Each number is 200 + 30 x the weight over its row's rms, rounded and kept within 0 to 999. Layers, rows and columns count from 0. The size before them is the row's rms in percent of the matrix's.

# layer 6 MLP up, 512x128, rms 0.145, rows 379-433, columns 0-127
101,245,179,194,144,219,121,193,228,163,236,153,199,238,245,157,192,272,212,166,236,212,188,168,197,206,193,207,162,237,228,214,230,236,245,220,189,229,238,193,204,203,243,208,212,159,231,206,257,215,205,159,188,154,218,258,191,164,181,199,172,163,148,240,169,175,246,232,217,148,182,196,230,243,212,196,215,215,198,199,237,176,246,160,203,202,185,202,175,213,185,195,183,220,191,198,235,131,224,164,213,177,250,202,188,178,193,175,218,235,163,181,226,196,154,184,171,180,159,232,215,185,160,201,223,235,219,239,206
093,233,228,193,179,239,168,231,249,274,192,194,238,146,225,217,215,173,207,171,171,182,204,228,157,192,226,224,186,200,154,224,152,240,198,218,199,186,246,207,194,230,234,159,218,180,210,289,173,170,168,254,236,167,163,199,241,244,193,145,203,129,191,212,192,163,230,207,214,177,174,163,183,169,169,174,202,191,206,180,242,179,185,206,165,222,162,177,197,194,203,172,201,215,194,229,219,170,195,160,210,159,214,187,232,183,212,118,257,240,216,268,211,191,184,228,192,223,229,185,191,172,200,217,200,236,174,224,198
091,215,212,197,190,174,169,229,154,187,160,193,213,237,153,246,138,234,198,183,222,211,234,176,219,263,174,198,182,183,227,230,146,231,218,200,197,168,155,210,168,185,236,204,222,180,182,190,208,202,174,191,204,259,199,253,241,207,239,182,204,186,116,204,205,231,245,168,255,169,178,153,155,171,214,208,194,221,179,190,237,175,171,195,245,199,240,200,164,195,159,210,201,209,209,217,224,220,160,218,218,189,175,162,191,221,200,208,266,179,160,218,154,261,248,207,185,198,227,169,232,218,122,201,193,240,209,235,206
093,195,175,184,226,146,239,173,228,199,242,233,190,202,180,184,174,205,203,149,273,187,163,192,223,155,165,200,212,277,176,180,236,256,167,182,216,241,170,210,264,230,213,230,240,137,176,258,167,212,180,166,188,237,224,214,159,168,216,192,199,188,145,195,220,179,175,209,219,226,200,189,164,205,212,158,155,213,183,222,263,201,189,130,247,155,248,184,207,181,215,192,242,187,178,178,193,184,148,214,188,160,187,198,192,167,241,185,204,197,196,196,206,234,189,203,201,184,226,259,164,230,224,201,196,220,225,239,193
088,213,231,244,228,257,260,175,152,187,230,212,216,198,198,183,196,148,225,129,244,212,215,172,208,159,175,204,244,210,152,195,174,186,224,184,169,212,157,211,207,253,193,235,237,220,261,213,182,208,166,193,175,214,223,169,159,173,249,219,236,209,198,251,174,225,217,180,171,176,193,150,217,164,204,178,233,201,222,173,221,223,180,116,193,183,185,217,244,220,193,181,165,256,231,230,215,214,206,234,158,97,211,207,168,197,184,208,200,231,177,198,190,200,178,188,196,203,187,196,182,237,132,200,181,194,185,180,195
092,204,219,184,229,192,248,225,158,201,208,201,181,248,198,256,231,211,202,180,255,211,161,180,212,218,149,198,156,186,150,224,166,232,215,129,199,202,214,164,204,150,181,188,155,153,210,242,174,191,179,221,159,182,203,248,152,176,206,232,175,158,224,260,194,147,218,209,226,183,219,199,144,217,164,230,214,183,242,178,218,189,130,193,253,187,171,231,186,168,227,147,187,234,242,146,211,191,235,203,174,193,198,209,183,201,192,272,192,186,210,165,208,214,239,228,188,186,173,226,204,207,225,230,244,183,234,220,223
100,180,178,179,221,194,181,210,228,174,191,217,210,182,235,212,250,227,192,145,206,207,176,216,239,202,231,197,215,187,178,240,256,243,130,191,179,207,262,199,156,194,186,249,256,193,228,206,209,194,208,226,241,214,203,226,237,266,179,179,215,189,163,203,197,249,248,186,242,252,175,193,236,156,177,208,165,222,199,218,191,212,192,176,235,208,212,152,170,221,206,194,168,224,135,198,140,171,232,145,180,213,153,198,177,217,248,202,221,167,202,169,181,167,142,217,164,160,189,230,246,133,177,175,209,197,202,225,220
098,241,195,196,233,235,176,160,216,219,227,170,167,201,193,160,253,255,134,205,195,205,148,230,181,259,171,213,183,237,163,175,173,157,196,169,161,215,200,187,196,244,211,210,189,194,177,271,168,169,213,228,162,258,233,211,246,222,226,201,196,162,190,237,227,200,205,186,138,190,166,207,199,216,231,223,176,165,206,201,230,236,155,178,197,221,181,182,175,173,231,197,189,240,196,218,172,167,146,185,230,186,225,194,235,215,172,214,205,207,172,240,173,243,181,266,234,233,158,227,184,180,131,225,202,164,214,193,246
126,211,141,194,198,185,198,239,188,163,201,193,211,277,183,220,192,184,192,211,244,195,193,232,198,186,188,235,207,169,202,219,242,244,157,175,157,228,235,204,163,176,226,206,166,165,224,205,194,245,223,253,206,231,212,236,216,207,220,173,197,189,192,189,161,173,228,178,169,132,203,264,241,228,184,121,213,200,170,218,201,203,128,241,163,179,231,231,169,165,187,216,209,209,202,255,177,160,199,162,164,216,207,183,258,150,197,200,192,190,252,259,210,160,234,259,190,181,162,182,194,189,178,236,216,173,177,218,189
135,178,170,224,170,184,190,230,218,145,156,186,245,301,166,226,229,191,208,221,196,241,208,241,232,215,211,192,191,220,265,238,232,209,168,135,169,265,248,201,165,184,249,187,232,151,202,206,226,231,210,245,222,235,208,188,210,189,199,193,182,164,145,194,202,212,196,225,152,186,222,277,225,234,209,166,177,253,182,206,177,192,159,208,165,159,215,218,208,193,233,170,200,157,204,224,181,205,159,190,193,218,227,173,226,170,180,178,188,147,241,182,207,178,208,249,202,228,179,178,208,196,183,180,177,170,190,212,159
109,235,250,230,198,252,167,179,185,184,206,193,167,178,190,271,191,174,153,206,235,245,193,240,224,211,203,214,173,238,212,209,227,219,200,137,161,194,180,169,151,152,181,149,182,176,212,159,220,284,161,215,195,230,183,227,227,186,177,195,222,221,160,193,178,161,205,218,235,186,216,162,188,176,214,142,242,144,259,182,187,202,196,179,231,151,193,214,160,245,220,172,181,197,191,225,185,224,213,171,180,235,201,175,238,180,144,212,229,226,197,218,207,187,248,274,160,222,224,213,219,199,201,187,212,185,248,216,222
091,180,179,203,198,221,155,192,178,201,149,194,195,229,227,169,208,140,132,154,177,226,243,198,172,177,207,219,252,188,249,157,190,228,197,211,174,311,197,186,214,235,199,197,234,176,187,277,191,229,226,274,191,217,228,198,150,180,211,190,156,212,230,175,218,179,180,209,164,203,196,187,188,183,230,202,200,192,240,172,180,241,147,203,188,200,159,174,171,212,166,244,170,191,203,165,196,145,212,178,206,215,167,230,204,152,179,227,202,171,147,226,192,191,232,244,226,230,220,188,239,197,174,226,239,214,222,172,192
095,261,167,265,161,145,232,200,182,215,258,232,206,185,164,204,238,183,157,202,230,198,206,213,172,196,206,217,197,184,165,205,183,220,210,246,194,209,176,171,243,163,252,202,138,179,234,206,242,149,177,226,161,231,225,251,227,243,198,190,218,180,161,166,156,208,185,153,158,139,184,211,230,225,186,137,194,226,237,213,221,161,177,202,177,167,247,197,241,226,198,166,175,226,179,193,151,164,153,160,149,229,197,173,232,225,214,194,207,219,212,196,186,256,194,196,205,198,185,219,219,204,161,203,181,181,204,236,239
092,204,188,207,130,186,180,229,243,181,184,170,208,225,147,206,242,181,164,248,205,199,155,145,208,225,214,180,191,169,223,206,205,197,175,186,190,296,190,207,212,170,178,181,228,169,135,269,226,176,222,266,146,216,163,208,232,156,197,173,171,229,229,154,206,209,233,158,236,241,209,219,186,201,171,190,167,214,173,254,177,228,142,184,193,189,202,164,194,173,235,191,198,208,199,194,276,208,199,228,226,195,224,175,226,216,211,199,248,187,198,255,185,226,213,232,202,233,178,226,198,209,173,202,145,184,206,205,165
092,210,181,192,201,205,184,182,213,149,234,268,206,180,207,221,216,185,186,172,221,241,148,231,218,175,177,217,143,158,233,234,165,172,250,208,191,198,189,207,174,175,241,194,201,177,193,198,248,218,203,151,225,245,193,172,205,192,208,198,206,209,166,211,238,228,233,183,205,231,181,199,221,202,207,138,226,221,270,192,237,215,212,142,176,145,174,195,182,218,259,188,251,184,231,215,170,222,145,234,177,196,194,204,223,211,170,166,213,153,275,212,180,215,159,194,215,189,183,200,224,204,235,140,110,215,215,190,252
098,179,197,154,197,235,221,215,237,221,174,230,183,207,218,209,202,244,203,221,233,194,143,192,207,211,204,172,265,199,179,233,216,175,200,142,174,219,205,223,134,215,247,231,237,224,152,188,196,217,205,192,191,240,150,213,169,169,176,173,260,218,184,163,231,179,236,193,226,206,158,231,149,237,187,193,168,191,238,212,198,193,235,192,185,181,176,175,195,155,264,162,183,246,184,209,218,226,149,188,214,217,124,180,249,200,263,212,183,184,182,221,231,182,246,227,182,210,191,276,159,191,199,202,222,202,162,247,177
094,246,114,208,191,217,216,137,206,232,211,195,236,172,115,225,213,169,232,207,223,197,156,201,247,237,225,197,207,165,192,186,244,203,189,225,170,201,179,192,204,234,216,191,207,156,220,216,231,195,212,185,203,231,212,131,213,204,244,212,216,204,181,220,201,256,179,201,165,198,187,182,238,184,143,138,248,214,233,172,239,197,194,210,178,214,232,231,213,237,164,180,182,240,250,228,216,218,195,181,200,163,159,159,179,215,217,195,248,230,213,239,193,209,211,249,178,249,168,151,194,161,188,141,179,165,203,238,177
093,243,257,217,168,137,228,191,211,191,232,232,186,218,189,240,138,165,157,157,263,164,198,208,212,236,157,250,212,229,246,221,183,217,210,220,208,215,216,192,235,198,211,199,191,175,238,218,175,245,168,160,194,222,214,220,223,179,212,179,211,185,175,183,205,153,220,168,203,169,208,197,217,250,212,199,168,245,230,163,173,178,204,149,168,176,206,246,199,223,185,160,281,215,218,210,235,219,189,191,236,141,221,191,185,146,186,123,247,207,238,169,200,198,212,174,196,207,191,267,192,159,210,212,227,194,208,224,236
094,197,202,177,180,172,193,176,210,243,195,216,229,273,208,177,220,239,185,199,237,239,132,176,199,158,236,208,219,161,195,214,149,236,204,229,229,229,208,188,211,143,186,230,240,194,143,189,130,252,194,173,185,202,236,212,226,164,249,197,165,235,212,256,201,253,215,166,169,187,203,223,225,235,210,186,163,194,201,192,190,173,167,214,171,154,160,231,194,165,270,188,120,159,222,209,191,200,144,203,205,204,175,184,177,196,186,243,179,218,184,216,183,235,206,155,174,231,222,237,178,187,215,166,192,152,188,210,223
102,260,177,220,185,186,255,183,252,191,217,235,191,216,173,199,238,145,246,180,179,175,155,173,234,172,179,149,180,255,195,248,222,184,167,207,155,194,196,206,200,235,201,191,236,249,189,170,226,236,214,189,247,244,206,193,213,178,222,132,163,235,220,176,180,127,213,163,176,212,168,217,160,237,219,186,233,218,204,172,221,234,194,176,183,221,207,175,198,192,192,169,208,176,245,240,176,181,226,208,211,212,222,203,254,203,177,157,216,242,187,159,191,217,224,223,241,181,148,255,222,202,212,232,273,155,182,194,214
103,216,253,207,210,220,227,194,221,252,226,184,191,210,187,228,226,224,142,238,242,222,181,230,211,242,235,179,172,199,217,228,173,266,228,218,137,212,216,191,160,177,222,195,161,176,206,219,207,198,237,249,152,183,234,175,181,191,176,189,206,208,208,206,174,201,237,210,186,204,170,197,135,247,186,264,186,196,199,168,192,204,188,227,186,209,223,173,208,177,163,208,216,158,182,169,231,141,182,178,187,181,186,122,207,137,187,193,194,239,257,209,182,218,180,225,274,184,161,183,223,210,270,243,190,180,261,196,193
089,261,263,185,149,228,183,239,236,149,216,186,174,218,208,210,185,188,219,187,193,151,227,233,236,187,188,209,216,200,244,131,183,223,224,213,187,230,174,166,205,226,232,206,181,172,216,157,228,194,171,164,177,149,216,161,202,201,229,221,179,250,258,224,216,203,213,184,164,205,157,208,196,200,215,185,246,252,234,221,202,181,225,171,228,195,222,208,217,166,234,254,169,229,201,199,187,229,177,138,220,242,150,254,177,189,249,171,175,201,146,163,212,193,143,185,240,217,248,217,231,211,207,218,171,179,150,194,224
100,244,173,205,168,192,218,189,210,181,198,203,230,205,201,232,226,203,190,154,221,168,170,190,214,172,161,284,209,210,217,198,203,210,224,167,174,172,227,198,198,262,191,124,208,163,138,196,221,176,204,165,221,251,278,189,159,184,199,207,239,210,225,204,200,212,127,179,234,192,159,192,234,185,219,195,189,197,253,198,196,238,224,176,186,164,249,196,160,168,217,183,241,158,218,244,220,187,218,190,249,190,173,166,212,173,152,170,183,219,198,217,159,212,221,249,225,229,206,228,215,158,269,188,171,263,184,197,215
106,219,181,145,184,214,153,233,176,230,190,175,205,176,221,185,207,199,191,136,184,193,220,205,216,220,195,238,199,221,221,147,217,183,206,143,134,191,220,198,206,245,204,163,172,235,184,204,184,180,147,256,160,229,210,204,177,178,235,222,158,219,245,266,207,136,216,207,199,185,167,178,184,199,208,196,204,182,268,229,181,215,183,216,188,194,186,164,152,141,217,174,258,226,165,260,134,200,240,180,197,179,197,179,232,162,183,215,212,188,183,206,209,265,212,231,235,174,143,258,205,206,225,198,210,190,214,241,212
092,212,153,147,198,237,247,177,203,180,235,239,199,200,238,190,206,207,187,145,220,191,198,202,175,184,196,265,180,190,160,238,161,221,192,220,210,208,250,203,236,198,204,232,169,165,184,191,195,195,186,188,214,154,200,211,250,234,176,212,208,181,219,270,220,176,190,209,226,215,117,226,204,166,217,266,217,215,288,165,221,164,174,207,184,213,212,150,140,176,208,245,163,194,193,187,212,172,143,238,214,225,214,212,216,181,199,124,193,200,206,205,167,224,209,200,193,270,206,217,255,183,219,191,168,201,217,201,154
092,213,224,225,190,212,191,220,202,250,136,204,184,185,184,236,170,186,176,209,187,151,159,173,156,238,168,234,141,205,270,181,236,140,175,201,164,182,236,197,250,214,246,208,216,233,171,203,214,185,237,260,251,184,204,241,172,215,245,184,230,216,213,214,235,153,169,239,138,239,162,209,177,238,180,197,242,217,227,227,192,203,176,225,146,161,172,247,205,174,221,152,204,235,183,187,164,185,229,160,182,158,168,183,159,195,207,178,186,193,173,207,232,240,191,217,188,236,174,230,218,199,177,236,181,203,193,237,198
086,192,166,200,214,181,193,179,151,201,272,205,214,225,214,170,168,186,167,181,241,229,176,184,243,190,207,225,173,212,261,185,171,172,196,186,197,178,248,203,247,203,194,194,188,138,152,217,137,249,213,192,218,217,222,233,192,192,221,223,217,134,181,188,177,204,197,218,202,130,186,250,176,213,229,178,134,173,161,208,232,188,159,175,158,156,229,246,213,177,194,150,213,150,165,170,199,254,179,187,214,145,192,260,192,186,204,165,226,161,207,195,243,232,173,182,231,183,233,196,193,224,238,177,192,224,226,218,239
105,213,230,164,210,207,239,193,207,248,163,259,159,260,163,210,207,236,179,180,219,254,137,191,218,176,224,203,205,211,205,178,200,218,243,162,221,214,209,175,153,197,210,163,156,182,202,196,198,253,176,213,137,274,232,237,180,202,204,156,249,184,178,228,185,160,243,181,201,131,237,189,190,205,199,177,218,217,243,199,206,198,222,183,232,221,245,212,144,203,182,152,188,194,155,235,174,239,224,190,146,179,163,220,196,198,175,205,210,186,122,212,234,243,154,203,199,209,224,174,213,189,165,195,218,173,224,199,230
098,208,153,197,176,195,153,203,247,196,248,229,155,233,218,231,238,176,213,172,221,206,217,165,231,233,205,174,168,181,221,173,218,211,240,172,201,198,222,174,221,249,205,216,238,156,155,157,233,240,217,159,151,201,239,180,159,219,250,211,252,200,199,246,184,202,168,177,144,226,185,199,218,202,206,209,207,204,229,199,230,252,234,168,229,129,224,155,186,188,216,194,208,229,171,170,192,239,161,205,236,215,232,191,241,175,242,168,179,203,198,129,226,218,186,180,175,200,111,228,209,217,221,165,194,189,215,229,240
095,198,178,200,181,173,227,247,181,154,217,178,242,244,144,229,234,181,215,147,193,198,210,214,239,182,142,269,178,207,188,269,192,215,245,156,162,199,273,148,152,201,183,215,217,170,204,148,248,196,196,216,249,211,289,187,214,148,195,185,232,202,192,196,170,150,234,199,176,213,213,204,211,197,217,246,152,195,253,212,252,167,191,209,182,140,183,182,209,220,195,200,227,169,176,194,192,202,190,176,212,205,208,187,181,152,182,223,205,188,186,222,186,205,177,244,206,179,202,196,213,241,211,188,166,169,220,186,258
097,184,235,199,189,248,258,210,231,219,165,184,195,156,214,180,188,120,184,154,216,224,210,190,231,184,187,171,221,227,231,258,211,210,234,215,166,178,241,167,209,199,225,209,219,273,240,231,215,255,167,207,191,152,222,172,206,146,214,159,197,199,175,263,199,183,196,237,188,157,202,224,225,188,193,230,210,160,182,182,217,204,224,169,161,196,224,201,148,201,165,222,186,157,194,212,219,186,171,183,225,214,200,186,207,199,219,193,249,162,162,198,205,143,118,206,217,208,213,239,159,191,259,164,175,158,247,235,221
091,177,179,186,176,247,181,215,223,159,220,242,190,238,134,243,199,141,195,173,241,214,127,187,279,176,170,211,217,269,235,208,239,192,173,161,173,179,203,197,217,229,178,206,193,159,207,190,267,202,209,192,188,219,215,181,196,211,236,188,226,153,176,191,173,150,196,213,200,212,212,182,224,262,154,159,236,208,181,233,180,205,159,216,196,233,190,235,215,164,212,156,243,200,187,206,223,226,151,207,169,199,181,205,241,181,248,210,217,166,208,197,280,214,198,205,158,171,189,182,165,184,178,209,207,188,237,182,257
091,189,192,228,208,185,182,224,226,215,219,181,196,195,176,182,217,230,227,175,241,205,243,242,189,242,168,207,175,197,200,215,152,206,200,185,194,280,220,200,240,236,191,172,192,232,173,224,194,206,201,258,225,230,202,213,168,170,258,175,215,191,197,157,140,145,220,184,203,189,188,224,224,185,197,189,199,223,169,189,150,218,218,229,105,258,188,241,206,151,184,261,177,232,225,221,195,170,198,141,221,232,131,160,217,175,164,166,218,244,218,244,173,191,230,170,206,230,166,238,196,198,219,198,184,215,179,135,196
103,176,186,215,191,188,199,207,222,190,202,193,226,211,215,208,255,220,191,151,198,189,207,181,246,230,171,194,166,251,261,135,192,184,149,147,219,216,201,183,174,189,204,213,228,211,140,207,242,186,198,217,208,260,264,205,147,213,220,217,173,194,161,216,241,215,166,203,243,203,157,251,205,201,182,225,196,175,242,225,204,227,217,202,201,178,150,203,200,120,230,157,217,192,226,190,171,160,220,224,229,203,183,203,237,221,171,226,199,221,190,232,138,202,199,256,184,223,176,208,228,91,208,161,193,218,180,203,167
096,191,133,243,217,214,212,214,201,242,178,182,192,173,223,186,196,190,233,220,170,196,174,208,200,264,238,132,146,193,178,148,229,162,198,186,196,207,221,213,185,184,200,225,220,228,218,196,231,193,180,262,204,259,190,205,204,191,233,192,158,196,208,236,185,228,182,191,193,194,167,227,169,223,188,179,204,210,244,233,254,228,182,212,197,228,190,118,173,149,229,170,159,235,157,231,196,195,191,142,176,257,253,180,249,206,209,201,209,200,141,224,191,224,148,239,159,224,198,228,205,180,199,247,206,216,157,220,137
098,162,214,155,195,178,236,287,196,197,210,150,202,188,196,243,189,185,175,166,156,228,179,198,211,246,204,262,186,193,178,237,153,194,197,183,236,228,255,160,174,209,211,237,217,178,200,243,167,253,207,164,248,178,220,211,221,204,222,172,202,222,155,209,206,223,212,213,266,157,179,226,213,162,223,203,170,194,234,167,191,186,176,204,231,176,239,247,166,132,250,201,151,215,198,205,196,161,220,249,154,149,210,199,164,206,149,223,231,203,235,192,168,223,193,167,172,181,205,170,215,260,204,189,182,189,227,175,191
091,251,160,218,206,172,239,153,153,191,233,237,214,213,191,256,206,181,218,213,173,210,175,233,217,214,193,180,226,205,190,219,189,217,165,155,223,219,218,149,205,212,201,196,220,198,217,230,208,186,218,241,247,173,210,166,182,206,189,185,214,178,207,176,183,204,229,192,183,124,178,241,247,156,192,211,197,207,192,205,219,169,217,243,197,129,250,202,216,186,159,162,216,224,177,230,130,251,196,258,192,158,191,136,227,133,179,203,211,198,233,230,254,218,177,242,183,167,182,242,252,210,253,184,159,224,215,161,188
114,205,212,192,220,271,152,170,171,184,211,233,201,216,140,247,214,235,175,151,197,235,179,243,248,162,207,178,174,202,176,187,190,253,240,228,192,236,193,194,154,205,202,207,162,150,191,178,233,225,167,213,187,256,217,228,215,231,249,229,184,164,163,203,203,168,255,134,250,188,207,183,178,197,193,169,187,204,217,210,230,222,217,173,186,185,231,252,192,214,190,202,186,166,203,266,158,186,187,141,179,195,193,178,186,199,163,243,231,190,175,225,230,251,211,156,204,201,158,207,228,180,204,285,210,208,162,226,198
100,216,192,195,152,190,178,221,220,207,250,179,194,261,192,223,158,144,221,194,205,201,124,172,242,198,175,228,224,233,198,235,204,184,208,167,171,219,221,174,226,218,229,222,204,180,151,178,189,191,223,199,207,232,225,225,183,163,230,167,244,194,156,252,220,168,205,230,186,218,192,232,237,252,195,201,222,199,178,239,240,269,155,197,203,222,212,164,168,173,215,178,199,193,112,192,232,192,148,186,169,193,215,152,191,215,247,151,226,161,174,180,195,225,200,188,235,196,188,194,152,248,197,159,174,142,219,230,246
105,226,196,171,150,226,174,207,175,167,178,181,183,237,202,204,197,179,164,154,192,240,204,280,174,271,229,197,267,190,190,211,224,192,204,164,207,194,209,173,192,227,230,174,191,194,246,197,239,172,183,185,212,163,249,197,192,165,198,173,187,188,234,196,149,182,249,209,200,162,187,290,159,248,217,150,278,208,185,198,273,221,197,214,220,234,146,226,173,205,246,241,171,175,208,200,218,174,211,153,164,218,188,181,165,191,194,195,228,194,254,151,192,233,166,210,213,201,216,212,205,179,221,211,232,214,181,176,218
096,173,169,151,194,222,188,190,258,209,156,199,256,209,209,206,198,181,221,172,204,258,218,190,176,225,229,167,228,192,254,251,187,193,169,149,185,221,231,202,164,198,233,136,267,209,220,209,241,211,190,236,177,215,173,167,115,183,220,169,184,173,214,291,182,179,262,250,249,193,222,230,212,197,190,191,186,195,208,216,167,161,168,213,235,228,170,199,172,167,190,158,184,176,176,186,213,189,181,175,228,207,219,224,210,178,153,212,200,201,163,208,226,163,234,164,183,226,204,196,168,158,202,257,165,190,225,222,220
087,180,167,200,207,155,187,188,223,227,223,253,264,217,184,219,159,184,242,190,228,213,188,178,242,193,204,213,225,216,217,245,186,225,223,191,183,189,158,225,220,200,227,191,214,146,215,255,181,249,233,181,186,188,216,184,247,175,275,172,205,208,212,200,105,247,224,194,216,163,202,195,222,189,217,198,189,195,199,204,209,193,236,146,168,182,257,199,172,226,133,227,170,189,182,164,176,242,154,204,231,170,240,180,214,160,205,234,194,159,214,215,201,134,230,195,188,195,186,167,197,221,193,113,225,197,190,147,210
100,196,249,232,217,267,200,187,168,175,202,256,150,191,209,211,170,212,145,220,227,170,202,192,218,221,156,224,219,223,256,219,166,239,187,182,177,242,240,178,211,178,222,206,212,215,155,221,217,248,190,213,196,184,203,174,157,183,183,191,236,196,176,172,205,218,147,171,210,179,182,199,212,207,177,154,234,271,201,210,214,231,184,240,236,191,265,211,192,195,171,206,217,185,247,189,115,234,167,194,142,160,174,194,159,179,125,179,192,165,188,172,195,188,178,197,265,179,197,179,179,208,182,196,212,157,233,257,200
114,216,207,186,194,247,201,195,215,229,185,178,142,186,153,204,168,228,228,242,202,235,210,179,187,218,145,200,214,246,229,182,205,203,231,230,182,178,242,190,175,237,214,217,209,230,141,176,247,185,174,223,194,182,204,169,206,143,213,161,168,181,226,157,115,240,175,187,127,180,188,218,170,220,249,187,246,229,167,216,203,252,172,234,199,166,182,216,206,213,205,187,173,211,220,146,149,197,167,115,225,211,148,183,233,169,221,205,216,228,200,196,242,229,170,184,254,239,223,186,210,213,249,215,182,182,212,204,206
089,185,173,229,201,210,184,197,186,181,211,225,236,243,148,217,174,223,187,131,236,152,190,175,195,209,204,185,256,235,173,187,157,240,172,205,194,226,218,198,198,166,218,214,201,182,236,242,145,236,221,191,179,238,294,185,172,190,234,205,190,208,190,164,223,172,205,243,206,201,191,204,182,202,226,167,225,194,169,201,251,201,207,175,233,172,240,165,202,239,202,253,220,114,157,214,170,190,189,247,207,139,183,177,144,225,229,231,224,173,208,191,214,190,213,227,189,242,225,192,167,204,195,264,218,200,258,153,176
125,168,201,186,207,221,225,194,231,120,225,188,222,258,176,238,203,235,201,204,220,225,187,205,185,193,190,210,234,268,201,184,201,190,232,146,138,183,178,116,184,164,215,228,202,154,191,174,177,277,203,214,239,205,238,152,232,145,175,194,217,229,232,213,191,228,221,178,190,240,193,250,168,189,197,227,178,218,228,207,206,169,179,240,187,120,189,190,181,231,176,191,237,205,226,159,233,164,165,184,237,191,213,205,220,146,213,213,192,234,159,237,163,215,228,197,211,179,192,181,213,245,212,166,162,182,167,183,234
097,177,158,190,203,173,159,228,208,182,210,193,178,253,175,225,193,214,186,217,223,170,223,197,174,217,214,220,180,240,220,178,196,241,216,217,195,213,194,235,206,157,227,179,191,182,211,226,216,232,175,254,143,202,204,210,213,148,246,174,226,178,257,244,212,222,210,198,218,187,213,291,200,215,203,144,251,189,179,246,237,172,129,227,194,170,197,230,178,156,182,193,225,189,206,259,162,184,155,143,200,209,179,202,194,198,219,200,198,208,165,258,232,226,214,217,174,255,134,166,208,181,239,232,209,206,167,274,174
093,241,220,167,160,163,179,189,224,184,199,219,207,225,170,225,227,164,236,146,213,203,188,265,206,175,131,165,265,212,218,216,190,222,252,193,198,257,154,173,217,133,189,240,225,174,219,221,180,261,211,181,196,224,175,197,200,143,234,214,206,209,185,173,239,225,208,205,176,134,170,200,172,209,187,190,206,153,239,234,244,229,227,175,237,184,209,173,171,207,175,182,226,148,148,224,214,180,177,188,221,179,190,207,186,170,240,183,217,164,178,204,226,188,226,167,204,205,193,210,168,164,273,206,249,197,202,240,246
097,246,221,210,196,161,236,245,163,217,204,183,212,197,155,202,137,233,265,157,205,176,180,191,270,262,199,214,192,214,211,227,178,233,179,157,160,156,211,179,197,167,222,252,224,166,201,242,217,253,201,168,196,189,193,205,204,198,237,244,201,172,165,225,175,182,194,148,209,217,185,177,207,180,158,164,229,242,236,174,234,198,151,200,209,234,202,171,188,196,177,208,195,205,202,158,176,250,200,175,184,136,171,182,196,181,216,187,211,207,207,212,169,218,235,287,250,224,197,188,165,168,187,230,231,230,211,234,135
102,217,172,131,215,236,156,185,172,201,197,217,159,200,204,220,220,191,183,185,150,176,223,197,254,215,141,244,238,190,246,222,227,224,223,163,196,211,242,195,191,158,248,189,145,183,220,193,189,233,173,200,216,200,270,212,173,137,231,208,228,242,194,260,180,214,208,217,223,215,191,223,196,204,199,197,222,189,198,193,135,193,228,163,159,199,237,226,170,214,233,234,245,147,254,232,155,216,163,185,132,200,167,192,178,191,224,215,215,178,199,199,266,195,227,185,241,155,163,223,195,195,217,194,150,190,226,227,172
090,259,228,186,191,207,223,218,244,179,230,229,246,239,228,199,192,209,221,187,250,189,201,173,221,257,195,211,164,238,241,155,175,237,173,210,170,233,247,180,223,230,190,183,206,203,209,169,214,244,225,213,156,277,188,193,239,137,249,179,192,225,177,185,134,162,215,252,206,221,200,211,155,192,167,173,197,190,163,197,234,160,166,185,205,241,209,165,136,172,177,221,210,174,163,179,222,178,168,180,235,195,229,232,199,230,149,200,209,214,173,205,153,192,138,253,217,185,210,188,181,158,184,168,235,203,172,206,224
105,223,183,265,196,200,196,221,226,212,214,217,142,188,181,281,169,175,233,177,252,205,199,278,224,199,175,228,233,195,151,193,211,204,223,169,159,209,226,210,218,181,211,189,181,206,203,251,197,200,187,204,171,181,207,215,235,219,181,161,201,226,202,195,155,222,141,235,242,165,199,194,234,230,199,163,168,237,191,226,212,254,213,175,155,211,205,178,163,240,195,170,241,183,170,170,216,208,204,207,182,205,151,144,192,183,168,146,186,218,205,208,191,279,216,242,147,191,227,252,237,215,214,250,154,155,211,186,233
094,189,189,230,224,239,175,154,225,246,181,160,171,228,253,174,204,172,107,192,227,212,234,220,157,203,211,177,244,195,196,161,257,188,215,186,182,162,200,217,223,245,200,187,188,212,171,201,247,169,207,207,201,238,211,220,160,208,214,196,184,168,186,212,192,235,226,175,202,186,225,222,187,233,217,151,253,233,219,238,128,216,184,246,213,212,198,146,162,229,241,190,231,187,166,221,162,196,200,169,242,167,159,190,220,177,158,193,211,201,179,192,163,187,188,222,272,263,165,254,213,186,166,246,214,217,174,180,182
097,225,263,212,216,207,185,191,185,151,247,244,171,210,166,191,217,179,174,204,213,185,194,252,234,181,228,201,198,205,219,236,245,229,192,185,131,167,250,184,208,172,217,248,134,207,187,224,206,211,169,193,248,170,151,230,222,181,210,186,246,234,160,226,177,227,168,222,201,234,118,192,227,155,216,142,209,231,216,204,224,214,146,192,186,226,237,220,220,185,198,186,174,211,170,163,193,243,156,197,168,238,180,189,199,173,176,165,248,242,187,169,165,218,210,221,201,195,179,226,190,191,144,202,174,229,268,210,239
099,168,195,172,227,229,118,206,210,177,176,184,190,208,201,211,229,203,191,211,217,194,221,156,192,216,172,181,173,244,239,193,170,183,203,165,156,203,223,185,246,216,231,209,201,249,203,249,163,189,206,239,186,191,217,204,212,174,234,178,210,203,215,200,214,272,250,189,212,196,173,244,251,194,213,163,226,233,162,137,172,177,148,235,193,175,165,226,207,182,173,147,236,221,177,216,157,167,229,172,187,217,187,128,184,113,212,192,185,212,199,270,232,216,177,199,258,180,182,215,214,158,225,196,156,221,210,237,163